python train.py --norm_place="pre" --norm_eps=1e-05 --tie_word_embeddings=false --optimizer="soap_variant" --beta1=0.95 --schedule="wsd" --max_seq_len=512
Each number is 128 + 24 x the weight over its row's rms, rounded and kept within 0 to 255. Layers, rows and columns count from 0. The size above them is the row's rms in percent of the matrix's.

# layer 7 MLP up, 256x128, rms 0.0802, rows 194-211, columns 0-127
size [102 100  97 103 104  95 103  98  95 102  96  96 101 102  95  98 102 104]
[[ 99  93 120 147 148 144 113 117 122 172 134  95 132 113 133 143 125 135 175 158 104 159 104 117 119 166 104 109 112 112 133 117 109 121 127 146  95  99  93 101 150 119 134 151 110 148 149 145 135 122 158  95 111 150 130  90 124 144 109  98 126 121 129 124 168  75 130 152 129 114 136 113 112 136 136 180 158  99 176 118 139 181 121 123 121 128 167 134  98 158 133 140 174 122  97 105 120 125 133 156 122 130  89 109 144 166 162 110 148 107  97 102 109 103 132  94  93 159 110 144 115 174 186 133 144  78 131 139]
 [121 125 109 117 131 158  74 124 119 129 150 117 155 116 114 129 155 132 117 137 125 146 115 128 120 113 149 121 150 112 163 146  95 154 141 156 190 145 129 154 128  79  91 148  89 139 122 113 110 127 108 158 185 135 128  71 158 148 110 162 148 107 156 104  82 133 134  99 181 133 160 106 141 126 121 138 146 153 137 120 131 204 136 199 111 117 107 134 151 112 121 110 148 138 115 150 126 132 137 120 144 138 159  82 132 115 119 141 109 109 112 130 116 100 134 132  94 146 105 117 139 111  91  80 139 101 126 148]
 [139 125 127 156 107 140 153 130 127 157 141  75 131 151  93 165 149 118 138 117  75 139 106 140 112 155 146 168 110 103 116 138 134 155  75 123 134 111 121 150 100 127 110 116 131 137 127 101 144 112 149 150 115 145  93 128 116 161 127 122  86 134 135 116 108 153  63 131 120 128 140 103 151 164 151 148 100  92 111  91 121 126 147 125 163  88 148 108 157 113 130 102 100  97 150 140 128 131 116 133 102 181 132 103 137 145 108  86 169 125 112  88 128 136  88 200 107 121 104 136 131 149 132 135 143 139  88 172]
 [ 69 156 140 126  89  84 137 143 139 135 124 150 139 111 136 143  82 137  82  93 135 118 118 143 101 137 144 119 115 142 108 119 103 116 140  95 129 127 110 138 164 121 112 134 159 139 198 140 138 161 129  77 169  88 145 137 124 154 119 163  74 146 135 188  87 111 119 120 102 155 144 121 118 155 105 107 134  99 136 166 102 147 137 116 116  94 132 126 104 115 175 166 174 133 113 132 111 161 114 147 137 128 120 134 113 157  93 109 130 131 113  91 115 135 132 104 134 146 164 115 138 166 133 148 128  96 125 145]
 [169 131 135 107 126 154 150 150 155 136 163 114 128 153 101 174 153 118 103 102 171 138 114 136 111 131  67 140 149  86  83 112 131 140 172  96 124 112 142 159 145  82 126 139 142 113  83  82 141 116 164 135 100 128 132 111  82 108 118 104 124 161 142 115 152  93 157 150 118 137 152 123 137 184 126  97 118  95 139 107 169 126 124 153 157  95 127  97 151  82 147  95 115 120 137 136 139 107 114 113 133 115 133 109 144 141  95 163 104 123 130 142 130 161 147 173  85 127 126 135 155 159 104 115 131 128 117 128]
 [118 106 112 100 152 165 101 117 137 137  84 141 170 144  99 157 109 144 142 105 131 140 157 144 138 129 118  66 173  97 128 102 113 149  96 152  98 161 122 131 132 126  88 143 105 195 148 149 159 143 103 141 118 118 157 142 110 120 110 175 141 101 146 160 103 142  88 149 140  99 128 175 132 108 128 142 157 167 185 104 144 120 118 126 153 147 134 119 165 141 123 138 138 140 154  98  91 132 126 162 100 107  62 112 129 150 149 133 140 127 132 144 126 105  84 126 130 123 104 121 106 133 128 158 131 114 141 135]
 [162  99 100 127  99 104 131 114 134 136 140 151 126 162 150 202 148 146  92 129 128 179 117 158  68 122 153 159 137 120 111 129 143 121 114  86 145 123  90 129 129 122 153 107 135 132 124 126  82 119 120 108 116 149 111 142  96 126 124  86 150 147 137 110  81 176 120 162  84 146 140 193 127 144 131  94 135 158 127 137 128 114  88 124 103 101 107 176 120 158 131  96 125 111 127 102 147 169 144  95 122 135 126 109 129  98 144 138 157 123 119 132 131 137 107  99 155  90 151 133 164 108 123 129 127 149 153 109]
 [ 75 124 128 101  98 118 133 193 120  79 116  95 145 154 150  93 140 168 139 145 134 140 120 142 164 134 145 118 133 159 136  73 149 182  92 132 121 110 113 101 143 122 137 157 121 119  89 124 130 162 134 155 142 140 140 131 117 108 129 128 136 134 117 116 115 143 107 135 147 117 146 107 132 120  97 184  83 154 123 131 141 151 152 116  92 117 123 167 130 136 116 129 100 172 171 129 137 204 113 117 160 120 131 143 172 124 158 116 114 155  88 106 105 142 149 107 139 115 155 138  97  97 144 123 125 103 101 126]
 [139 150 157 147 175 124 121 137 165 130 111 134 124 107 107 133 155 117 122 126 132 110 129 144 104 127  97  93 128 151 118 152 127 135 129 118 110 140 173 149 127 176 122 141 147 132 160 128 161 124 129 104  69 133 134 124 123 128  77  74 141 152 130 123 106 141 113 140 166  65 122 163 134 104 125 110 137 140 141 120 121 152  85 110 147 168 142 147 146 111  81 155 145 155 154 106 114 116 166 122  89 113 190 144 117 141  88 128 159 111 129  80 149 146 103 127  75 112 127 116 120 172 105 167 121 156 130 150]
 [159 174 131 140 135 131 138 106 126 122 113 155 119 107 196  79 170  89 132 165 101  96  95 155 106 154 175 126 148 122 127 140 113  98 110 143 123 126 157 120  77 123 139 147 140 116 110 121 111 122 100 167 100 142 112 151 103  81 128 129  97 125 147 124 150 104 102  99 131 104 142 131 116 112  95 124 100 125 163 108 115 111 162 135  73 123 137 116 148 120 158 132 112 125  96 130 138 113 119 146 101 105 139 148 106 163 133 153 116 180 111 131 121 169 147 103 114 122  98 150  97 137 121 193 146 147  98 128]
 [130 114 155  98 168 101  57  97 127  84  82 126 108 183 121 100  93 138 125 119 161 120 118 133 141 100 135 131 151  93 166  84 169 128 135 133 111 134 126 130  91 152 137 127 162 174 135 157  98 125 102  91  85 155 131 115  93 106 153 137  82 124 138 106 164  91  79 125 122 148 119 110 119 105 139 110 156 136 114 147 148 154 120 120 142 156 148 128 130 118 107 129 145 132 120 147 123 104 112 161  88 153 139 114 102 109 162  89 154 124 145  95 141 156 114 121 125 108 114 133 154 158 142 162 134 128 136 138]
 [ 76 133 121 125 116 114 109 106 133  95 119 134 106 116 119 154  73 111  91  91 116 127  81 136  85  95 124 103  85 133 171 127 119 137 118 153 139 128 154 173 136 164 133 160 139 124 140 138 137  87 117 142 151 134 138 138 123 179  93  69 143 110 138 125 104 107  64 150 145 122 139 134 107 156 122 122 114 125 129 135 115 125 134 131 143 163 144 116 168  91 145 143 141 144 137 126 137 131 126 127  78 101 146 138 113 129 148 103 165 147 103  93 138 114 112 171 143 144  58 140 143 183 134 138 115 119 110 131]
 [147 136 108 101 109 175 133 108  98 118 111 140 129 150 117 137 113 114 147 119 102 168  77 133 131 119 139 124 121 120 152 162 158 167 130 101 115 113  94 129 125 100 119 132 130 129 188 108 173 160 114 126 116 130 124 167  87 114  92 208 116 129 114 127  90 150 152 134 131 174  73 123 124 120 124  92 111 119 105 126 143 136 106 124 155 142 159 163 161 166  98  87 150 115  96 139  93 121 136 127 117 130 145 137  96 130 131 151 128 120 116  79 137 118 125 179 126 110  93 150 146 113 141 112 124 155  92 122]
 [157 119 120 153 141 180 130 171 139 170 165  81 111 138 133 114 143 142 131  88 134 124 126 106 132  95 139 174 116  83 100 137 117 128 127 172 112 150 100 132 104 107  96 104 133 145 137  95 141  68 164 138 128 143 131 134 128 138 102  92 128 103  52 137 119  79 167 129  95 101 109 139 149 156 122 148  86 153 127 146 156 135 171 109 158 155 129 120 158 125 130 120 142 132 128 163 144 135 129  88 116 141 106 164 142 115 107 138 162 131 148 122 160 106 133 122 131 102 124 123 157 125 128 123  87 129  91 131]
 [ 97 107 173  83 135 125 134 114 149 178 178 142 108  82 115  97  97 120 172 120 122 138 128 142 129 122 136 139 132 121 106  97 104 139 140 144  65 101 162 158 133 104 115  83 116 134  91  97 143  71 122 115 129 133 145 136 120 129 151 143 153  99 102 167 142 133 123 120 118 136 126 129 117  84  95 107 184 121 113 111 153 110 135 108 123 131 104 102 105 119 134 166 146 129 167 136 192 115  95 166  90 129 133 123 137 101 122 164 152  75 135 144 135 151 132 132 131 137 116 126 140 155 129 130 109 158 112 142]
 [189  80 153 106 121 133 129 102  95 100 111 194 129 112  68 131 146 138 152 152 110 148 152 110  94 150 125 130 114 134 167  78 107 122 140 146 134 125 128 110 109 128 159 140 114 150 127 112 116 165  99 156 160  90 159 125 154 126 108 117 152 143 142 157 116 119 134 144 152 147 142 135 133 115 107 165 104 120 110  98  98 137  94  87 108  98 130 149 123  89  99  92 120 148 139 138 127 140 147 120 112  98 161 124  98 102 176 123 152 152 181 121  99 113 117 113 150 135 132 161 129 105 129 126  87 120 100 145]
 [115  92 137 148 104  96 110  97 148 139 117 137 102 155 111 167 110 128 140  97 109 140 123 153 150 137 125  76 177 124 158 153 107 104 146 172 163 149 112  93 136 159 137 151  89 166 176 119 163 163  76 155 131 125 110 143 129 140 158 126 141 102 150 179  85 114 112 163 156 137 115 129 147 160 132  76  98 124 109 148 136 111 113 109 129 170 118 171 121 155 147 112 124 149 124 123 130 114 116 115  99 120  99 160 137 128 119 120 138 145 165 108  93  82 129 119 128 132 117 126 163 122  92 144  99 152 128 134]
 [118 129  99  86 145  76  98 109 119 106  90  77 147 100 111 111  47 146 131 142 136 125 151 130 129 126  93 133 160  92 132 112 128 151 100 115  81 154 158 105 140 128 120 134 129 160 125 127  80 131 140 118 163 149 124 117 107 116 120 129 121 163 128 113 126 143 109 103 146 125 118 131 129 131 102 115 127 100 148 144 163 125 131 124 129 102 104 145 162 177 103 153 157 118 125 153  98  95 111 115 105  73  83  94 140 139 112 148 162 132 143 126 104  95  83 147 130 135 154 101 138 116 150 178 150  93 140 106]]
# layer 7 MLP down (transposed), 256x128, rms 0.108, rows 194-211, columns 0-127
size [107 103  99 101 101  95 100 104  94 104  95 101 101 103  96  99 104 100]
[[143 132 157 159 127 119 112 161  73 144 123 127 111 123 143 128 132 148 135 126 194 158 156 141 143 137 165 100 160 143  75 166  93 123 141 131 117 157 159 156 123 137 139 112 116 110 106 146 134 125 125 149 105  98 139 146 115 109 159 150 159 128 102 136 127 154 144 150  92 115 116 156 144 102 141 117 112 133 154  95  65 129  95 117 141 159 130 141 177 128 118 115 145 111  94 115  92 121 203 140 108 157 131 120 139 128 116 159 137 127 122 147 124 109 140 168  91 149 152 123 103 124 165 164 145 186 128 144]
 [127 120 110  90 120 148 122 148  92 158 111 143  85 116 134 133 126 142  97 149  99 124 113 101 150 166 115 149 142 119 117 129 178 133 134 116  91 139  94 114 151 142 110 106  82  94 139 144  82 134 111 147 126 183 158 155 110  96 136 152 129 114 136  52 108 128 124 137 162 140 162  87 154 127 112 100 133 114 131 156 186 101 108 112 102 150 127 140 124 128 143 128 176 107 128 102 133 103 125  96 166 116 142 149 158  93 135 155 124 142 146 120 128 150 102 141 130 110  95 105 169 154  85 108 152 149 112 124]
 [136  90 143 108 130 110 143 149 123  71 147 110 125 152 192 122 120 107 135 133 105  86 116 117 137 120 101 154 141 146 141 126 132 133  87 125 103 167  67 128 124 140 107 167 100 148 118 148 148  97 143 110 124 171 158 147 122  90 154 154  96 135 139 132 165 107 106 132 118 125 101 143  59 152 135 103 137 126 176 102 162 119 137 117 104 159 143 124 136 118 149 122 132 135 123 151 146 138 136 170 137 136 105  77 107 140 143  94 145 124 178 108 125  87  80 119 152 128  96 145 141 129 104  92 128 128 149 138]
 [107 136 100 169 110 100 136 111 147  90 134 114 100 119  89  94 125 106  98 175 143 124 100 118 150 106 132 144 153 122 143 151 143 115 144 108 117 131 116 154 119 158 165 126 103 103 136 105  80 132 125 110 135 120  89 132 171 110  75 158 143  80 131 116 167 126 103 143 136 138 109 149 124 147 160 132  86 133 187 118 108 123  87 155 167 135 118 132 104 127 137  96 155 116 135 120 128  91 133 105  85 136 159 102 152 129 140  90 123 148 133 118 126 149 135 167  96 121 133 123 178  94  81 104  86 118 117 132]
 [120 144 145 164  98 122 142 206 124  75 126 121 149 107 112 117 150 111 133 150 137 127 157 144 162 158 170 147 116 120 145 140 179 131 149 140 157 126 127 156 132 114 137 121 142 135 142 120  92 107 143 106 138 136 125 125 168 130 148 129  89 146 138 128 128  87 100 142  99  91 129 128 150 132  81  85 125  62 137 133 104 137 146 101 172 104 138 167 145  91 129 154 175 111 130 120 138 127 130 133 119  93 158 105 120 122 149 119 117 133 172 124 151 137 127 106  94 149 151 117 150 112 116 153  90 187 115 154]
 [ 99 178 123 154  93 123 132 122 156 144 103 168 128  90 104 156  88 112 121 137 120 119 103 119 150 128 121 145 134 115 124 140 120 172 134 139  91 133 164 142 108 120  86 139 101 144  45 148 145 147 132 131 139 155 161 138 188 144 153 137 134 128 145 134 117 122 146 155  90 131 115 173 109 108 117 144 134 133 139 136 151 128 121  85 123  97 120 152 139 135  65 135 119 111 143 124  86  98 180 109 126 123 141 123 150 141  95 132 125 111  93 164 122 130 140 154 104 139 173 152 162 141 124 122 174 165 143 127]
 [124 103 120 136 120 132 102 109 144 126 137 172  97 148  85 104 130 177 121 118  95 155 133 136 126  86  68  95 165 146 127 112 102  94 136 143 139  94  81 125 140 121 119 134 102 149 142  77 137 133 116 112  94 156 135  97 100 102 104 123 134 131 115 142 164 177 106 115 104 134 104 167 164 143 126 157 131 160 200 149 115 165 122 147 143 137 123  82 118 156 104 159 144 146 141 133 150 147 132 106 151 111 101 143 146 117 125 181 132 127 133 131 117 128 154 149 106 172 158 152  96 135 131 142 133 117 115 143]
 [120 139 136 107 115 156 156  90 134 123 140 169 131 106  93 157 112 161 142 142 106 118 142 131 145 104  94 123 195  96 106 172 146 157 117 121 103 164 139 167 135 101 117 153 108 124 127 132  98 142  93 135 136 151 105 110 132 116 134 111 158  96  90 116 150 121 106  80 113 177 108 108 102 115 119 125  82 153 139 111 123 133 150 139 147 126 116  73 131 131 146 136 192 103 147 122 136 146 128 126 155 131 174 121 124  92  82 105 110 115  84 136 116 105 126 173 136 119 106 126 153 138 101 105 169 135 156 131]
 [149 147 115 125 130 133 136 129  86 104 142 174 165 144 154 123 144 127 127 118  85 114 103 115 113 158 132 142 109  86 143 150 107 153 111 128 162 118 109 111 141 102  89 164 171  65 135 130 114 115 119 110 152 122 128 109 174 161 115 106 109 126 121 104 142 110  95 127 157 154 131 151  99 128 118 174 116 147  76 121 137 118 168 108 115 131 106 135  66 130 127 129 144  88 124 110 118 117 149 114 142 163 168 143 133 137 169  81 118 155 118 154  96 144 105 159 118 149 145 154  99  87 130 123 149 147 158 169]
 [113 132 147 115 180 155 149 136 122  90 117 127 158  79 109 125 126 140  98 150 133 128 163 128 104 145 130 145  99 119 118 124 177 227 114 117  92 147 144  55 126 170 132 125 122 163 109  82 150 137 130 148 121 117 125 108 135  97 109 108 154 142 130  98  90 141 124 128 123 125 134 140 149 119 159 139 149 139 200  71 159 110 134 107 141 114 115 144 118 102 144 129 117 118 113 143 147 128 117  92 120 134 122 118 127 166 119 127  96 149 137 123 148 132 138 150 147 143 113 116 178 128 125 155 128 142 163 133]
 [143 157 146 119 107 102 111 133 107 138  99 102 154 152 152 128 127  71  95 156 118 154 114 145 118 134 124 126 138 142 173 152 106 101 138  91 106 132  77 127 140 148  87  94 124  83 101 133 126 130 180  90 137 105 142 135 147 129 143 122 115 135 110 158 157 119  97 138 138  98 126 129 174 153 104 163 104 155 165 109 117 161 123 177 133  84  80 124 134 141 112 166 147 126 108 105 101 151 138 108 154 137 128 137 153 136  68  89 112 136 129 146 133  97 161 138 114 149 142  87 136  92 121 148 120 130  96 120]
 [ 90 103 151  99 145 132 100 158 121 162 132 132  97 116 132 146 112 119  90  91 124 152 109 145 123 117 100  68  58 130 121 135 153 109 110 149 120 122 209 126 128 120 162 121 136 149 118 163  90 115 124 134 125 110 101 139 155  93 104 155 153 136 140 108 128 138  98 163 115 146 137 125 126 126 160 117 110 116 122 140  91 107 109 112 113 130 118 125 196 118 131 127 123 123 127 123 157 134 163  82 104 157 112 169 210 110 152 117 135 147 142 127  87 105 133 111 106 129 133 142 125 107 136 144 121 125 109 145]
 [ 85 137 110 106 138  83 133 131 140 100 128 149 159 118 133 101 144 145 166 138 170 107 145 128 130 100 123 155  62 150 107  94 111 155 112 144 146 141 134 141 137 132 119 134 127 143 129  81 146 119  89 142  93 163 148 111 130  87 100 160 156 129  89  84 135 117 140 133 130 132 139 147 134  86 137 148 121  93 129 136 121 107  85 136 142 135 131 127 114 108  99 120 138 111 103 114 166 152 155  89 160 140 151 132 186 142 145  99 100 159 159 150 122 174 154 168 136 150 144 122  97 132  92 107 100 166 107  99]
 [150 155 146 153 125 133 119 114  99 151  78 153 138 107 102 101  91 125 118 139 119 132 151 137 119 113 115 128 148 162 127 112 118 150 136 147 118 110  82  90 124 109 132 132 144 118 123  87 161 191 133 143 126  99 140 134 117 162 109 125  96 127 139 119 118 144  93 114 105 126 170 142 115 118 135 139 152 123 200 145 140 150 144 133 130  72  99 149 125  66 160  99 163 131 117 105 141 121 114 166 137 116 134 122 111 165 147 105 143 133 158  94 115 168 189 123 117 105 128  86 121 106 158 173 164 122 130 130]
 [160 120 107 126 122 121 115 160 107 104 131  59 115 150 146 171 177 118 151 113 110  84 142 141 146 127 152 142  66 131 112 156  94 129 134 131 110 109 160 137 148 124 160 126 145 149 102 124 134 113  92 124 164 151 122 109 112  91 140 111 104 119 122 128 122 140 116 150 173 119  96 143 145 121 148 127  90 162 163  96 148 100 114 129 134 138 122 134  76 139 127 122 130  95 115  96 146  91 134 101 123 157  85 183 128 157 101 115 125 144 152 137 134  98 106 146 107 106 170 190 138 106 106 122 145 111 110 112]
 [ 93 154 131 107 159 116 124 116 130 153 124 130 147 118 191 136 100 104 121 131 126 129 123 138 155  71 146  86  92 109 143  98 113 107 164 142 104 116 117  85  82 137 125 128 173 129 133 162 122 106 152 149 138 153 165 110  76  90 172 122  84 123 144  99 103 110 146 113 110 110 103  78 138  95 126 142  97 127 145 135 109 138 139  93 102 121  87 150 135 119 119 150  90 140  90 128 127 124 101 128 170 136  69 127 144 136 118  94 111 132 130 120 114 135  99 155 111 121  86 133 147 159 107 104 127 110 142 116]
 [121 114  96 141 125 135 122 205 144 123 148 131  79 131  96  85 134 125 127 115 121 127 127 122 178 111 111 170 140  69 119 131 139 131 140 135 118 128 126 110 126 176  89 127 122 107 132  84 135 141 198 123 123 132 168 117 180 150 103 119 150 137  88 145 140 106 127 133 143 141 106 132 128 113 128 116 150 167  93 126 107 143 126 171 156 159 146 128 133 109 157 167 148 121 129 122 131 102 163 120 119 133 104 155 106 135 136 171 161 131  84 188 132 113  91 121 119 111 130 108 139 128 152 153 126  97 154 122]
 [113 153 126 149 126 175 131 104  98  84 129 147 131 157 130 125 188 138 100 177 114  99 130 131  98  84 115 134 152 145 111  96 118 150 177 126 160  94 134 129 113 142 109 115  92 114 121 120 122 118 124  91 135 148 126 149 118  95 121 108  91 187 129 113 137 155 102 149 117 119 176 145  76 141  75 116 131 114 143 117 108 116 150 110 142 173 158 135 148 137 104 108 127 128 159 115 112 106  66 100 135 127 134  98 105 121 100 115 110 128 151 108 106 145 145  85 150 126 164 123 131 100 156 141  97 121 114 112]]
# layer 7 MLP gate, 256x128, rms 0.0823, rows 195-212, columns 0-127
size [101  93 104  97  92 100 105  90 111  97  94 102 100  98  97 113 108  98]
[[171 146 113 104  94 143 122 116 181 100 150 143 128 152 122 140  87 149 127 124 159 104 164  84  98 158 130 161 156 137 111 124 107 127 104  96 100  97 195 100 129 100 116 114 124  98 148 131 166 126 137 141 103 130 112 143 137 110 128 131 187 124 122 113 144 110 155 115 103 122 118 111 147 145 166 103  93 115 117 108 131 123 157 145 162 143  73 141 135 114 159 118 142 109  93 116 115 103 108 157  96 142 147 102 144 148 141 151  88 134 112 166 125 113 105 155 156  85 128 161  96 107 157 118 143 148  92 121]
 [128 101 103  86 128 120 141 117  94 107 127 161 117 147 113  99  85 148 129 129  76 108 183 123 116  83 101 149 113 118 128 124 109 105  98 166 104 110 144 158 114 133 128 125 152 127 154  89 180 122  90 182 155 161  72 138 117  92 120 111 159 101 127 127 126  96 102 132 151  98 158  74 156 138 114 117 155 124 136 112 150 105  80 128 142 115 152 114  80 118 158 144 109 121 119 130 144  94 116 154 118 114 126 129 133 147 145 101 130 143 164 106 137 124 117 169 144 148 108 132 127 120 153 148 133 106  89 117]
 [122 106 137 120 129 112 116 111 138 111 141 153 114 160 131 115 165 129 114 101 137 103 148 115  99 137 113 140 161 111 112 114 142  96 110 143 154 130 178 132 145  75  84 131  90 119 160 158 126 121 179 138 162 102 131 107 143  92 148  94 136 110  91 142  89 134 129 100 150 170 127 119 132 122  95 124 125 131 143 100 117 151 101 180 101 118 145  88 174 171 165 144 139  90 103  70 136 119 125 139 146 118 118 120 126 106 114 137  99 144 128 149 125  71  96 115 163 128 161  98 107 122 151 117 170 146  99 130]
 [113 122 148  92 130 142 110 127 118 133 105 127 129 107 128 146 130 112 150 123 151 112 141 132 148 152 155 167 111 174 148 144 146 153 108 122 135 123 132  81 147 112  91 158  96 136 122 162 142 143 163 123 124 123 135 138 187 185 151 128 147 206 145 155  89 145 115 130 145 112 136 146 152 108 140 114  68 136 124 131 116 119 125 119 145 138 157  73 134 152 157  66 132 116  78 114  67 152 125 135 112 134 132 145 128 113 164 135 117 117 150 139 140 153 119 150 115 108 121 147 118  91 106 111  76 115 101 115]
 [165 130  85 155 113 116 141 157 126 156 128 162 105 108  83 155  96 161  94 141 113 122 111 143 119 161 118 221 124 105 176 157 126 106 143 110 142 108  94 150 167 136 151 150 123  90 108  91 153  99 130 126 115 166 149 118 133  88  66 103 126 120 118 137 124 136 110 173 148 124 106 127 134 124  99 120 120 154 118 140 115 155 143  83 153 118 130 123  94 119 125 155 117 137 135 138 140 153 104 138 109 159 141 144 105 131 122 121 121 105 133 128 197 121  76 124 119 141 114 135 118 151 145 110 132 119 117 102]
 [160 104 119 142  95 127 102 157 125 138 103 141 139 125 120 129 119 111 164 133 106 113 134 136  55 121 117  88 160 148 116 106 134 154 123  81 126 115 136 151 120 103 112 112 147 128 104 110 103 172 115 155 146 149 142 148 103 155 119 131 128 123 117 152 106 117  92  91 121 157 178 106 103  89 131 199 134 145 167 144 116 128 142 142 100 159 124 110 110 105 125 128  51 117 102 144 117 156 157 135 123 126 167 161 139 107 105  92 111 133 153 115 114 125  96 127 128 144 140 130 108 119 104 139 142  91  69 102]
 [118 156 107 139  77 109 144 126 112  97 106 130  80 179 166  94 163 156 157 154 109 179  97 191 123 147 149 140 108 148 104 104 123 125  96 104 135 130 106 143  84 106 110 123  63  78 111 118  97 131 111 131 120 162  90 119 120 145  92 148 124  97 142 124 104 147 123 128 139 140 114  89 122 151 131 138 132 131 108 138 102 123 111 123  96 115 136 137 135  90  88 102 142 181 146 154 138 165 120 150 155 118 133 145 154 133  92 105 135 141 132 136 152 112 164 124 101 125  99  91 129 141 111 118 123 113 125 132]
 [147 104 167 140  97 146 168 134 164 159 145  91 116 180 146 132 168 110 113 107 127  99 135 154 149  99 133 130 166 130 165 136 103  99 150 132 168 122 150 147 120 126  74 134 144 129 149 129 134 175 149 158 168 152  90 126 127 132  98 132 128 110 150 107 144  99  87  97 112 131 141 121 153 165 161 152 145 104 135 160 125 149 146 128 178 121 163 119 144 108 126 166 148  93 121 101  94 143 151 145 162 122 121 122 144 174 150 101 169 103 134 125 109 151 119 115 137 113  95 146 104 149 167 134 105 131 103 117]
 [138 112 101 112  80  90 154 131 153 103 130 111 129  89 123 174 163 188 132 118 125 182 130 152 135 153 150 122 148 156 146 151 141 129 127 138 114 134 115 133 129 110 147 146 103 120 167 101 114 139 119 120 116 134  93 144 121 164  73  88 162 108 103  99 122 134  82  97 129 143 133 156 158 121 129 155 130 114 124  84  92 142 142  86  54 146 146 146 138 142 144 110 138 162 127 114 141 100 130 130  69  68 115 161 127 139 137 135 127 156 121 107 135 160 112 136 151 148 129 120 140 128 120 105 119 118 143 158]
 [ 69 137 111 124 133 130 134 124 160 139  86 134 166 102 166 141  95 160 116 148 106  96 111 121 130  91 141 116 119 186 123 105 168 139 130 112 137  95 100 142 114 116 132 122 142 153 165 129 172 161 138 101 124 141  97 131 117 139 153  98 139 117 143 149 151 109 124 120 103 138  68 114 121 128 125 165  83 114 132 136 101 141 164 112 151  88 115 113 139 129 146 135 132 140  89  94 130 129 125 133 103 111 156 131 153 116  84 142  88 167 126 149 135 132 104  82 130 137 182 116 125 124 154 138  96 162 143 187]
 [177 133 111 111 135 132 132 108 103 102 107 172 118 111  85 146 138 128 122 131 139 126 125 139 169 102 122 118  95 127 157 115 134 154  98 165 146  59 152  94 121 114 120 134 108 150 171 191  98 140 159 142 150 111 115 121 163  91 156 133 119 125  98 135 108 151 162 126 107 123 122 134 165 131 144 110 104 162 141 102 120 124 114 151 142 121 119 164 167 110  83 108 162 145 136  77 119 137 138 109 123 106 116 112 149 145 136 115 165 140 135 179 134 181 124 100  94 115 141 127 152 130 117 139 183 103 116 146]
 [146 161 107  83 138 140 111 107  65 150 172 133 139 122 158 142  99 132 103 141 111 102 146 123 161 129  87 132 125 144 123 113 157 179 114 124 110 126 119 161 146 114 120 144 172 113 107 130 168 173  77 127 165 139 135 130 107  80 145 134 171 133 112 129 126 156 141 142 123 167 177 125 136 103 109 139 123  75 120 118 131 188 125 117 126  89 140 108 132 106 135 138 155 157 132  96 140 147 128 158 135 123 125  98 106  76 135 136 123 160 148 115 114 153  88 129 151 142 126 173  90 145 128 125 127 127 155 124]
 [ 81  96  82 138 114 140 140 119 144 146  75 142 145 147 115 138 125 178 136 134 150 134 104  96 147 124 171 140 140 164 119 161 133 129 118  91 132 106 153 148 132  78 135 103 130 109  80 148 140  95 147 157 147 153 135 124 126 106 120 180 115 171 128 125 124 103  92 160 121  83 132 109 113 164 125 168  93 133 123 149 120 104 121 186 122 148  82 112 138 106 166  89 128 171 140 139 125 115 113 115 115 126 104 125 145 152 132 111 145 123 106 155 133 122 126 137 183 105 126 115 163 100 113 147 139  95 135  97]
 [137 123 115 147 135 120 137 134 123 134 157 115 118 119 150 126 120 126 142 120 176 127 127 106 155 138 120 126 169 168 129 135 133 114 132 160 110  83 112 104 141 114 115 111 165  96  90 119 106 127  81 204 119 136 133 150  94 161 128 187 118 137 120 133  95 121 121 124 181 156 100 125 101 174 119 137 139 154 128 131 160 120  88 119 130  91 118 156 124 149 133 124 133 134 145 131 132 113  92 133 132  56 148 123 102 143 123 147 143 165 150  82 167 165 140 127 161  94  91 156 126 170 144 141 142  91 118 143]
 [134 109  73 116 127 154 149  97 132 120 147 126  84 147 172 126 113 148 134 207  94 104 164 146 141 144 133 138 126 168 133 124 132 110  65 124 133 111 103  99 133  94 115 128 121  91 180 138 124 100 123 117 107 122 161 102 152 148 138 112 116  97 148 150 122 123 167 159 150 107 127 162 109 132 144 167 104 146 129 120 161 110 132 149 154 168 114 172 137 129 145 129 123 155 135  99 177 135 110 138 179 103 105 140 130 102 124 101 151 142 124 113 144 131 124 133 153 106 110 147 108 115 145  90 143 137  88 166]
 [ 99  79  96 144  48 179 142 180 137 141 111 140 106 135 132 147  92 150 131 141 155 118 120 121 135 135 119 125 116 100 141 109 121 153 101 112 120 135 130 148 194 123 118 148  93 157 116 127 101 122  98 106  98 126 164 108 131 111 157 121 169 129 125 153 134 121 143 158 121 150 120 138 107 143 124 140 142 144 139 132 123 178 142 135 130 166 138  97 109 121  99 114 106 138 126 105  58  78 107 109 117 120 130 153 157 160 142  95  73 112 121 101 138 134 135 129  75 125 120 145 110 128 139 144 117  96 119  95]
 [104 118 141 155 168 150 131 171 134  95 145 102 171 113 182 152  91 131 104  79 122 135 128 120  98 118 139 126 132 107 107 119  98 152 180 117 123 172 142 146  70 112 123 158 113 116 173 122 111 144 100 114 116 117 129 100 112 101 132 120 136 165 147 151 117 100 115 127 149 134 123  95 166 126 129 154 140  77 120 127 136 142 115 121  85 113 140 111  96 121 101  99 134  82 124 116 144 126  79 154 102 128 128 110  97 189  97  97 126 139 111 139 117  78 162 106 129 134 136 139 134 110 162 141 103 147 126 130]
 [146 109 129 182 120 106 134 162 169 139 119 121 112 105  96 119 113 125 125  75 108 132 156 131 136 145 139 102 167 106 115 125 161 106 112 140 130 172 134 130 128 144 124 136 156 130 122 111 131 145 158 117 163 176 152 137 151 121 146  97 129 174 157 169 123 195 126 132 135 132 132 137 164 185 151 124 137 146 114 111 126  99 104 114 191  89 126 148  75 166 143 107 120 128 156 139 135 110 106 116 137  94 175 109 146 127  91  77 139 128 160 129 148 115 116 126 131 155  93 148 109 104 135 103 151 134 129 121]]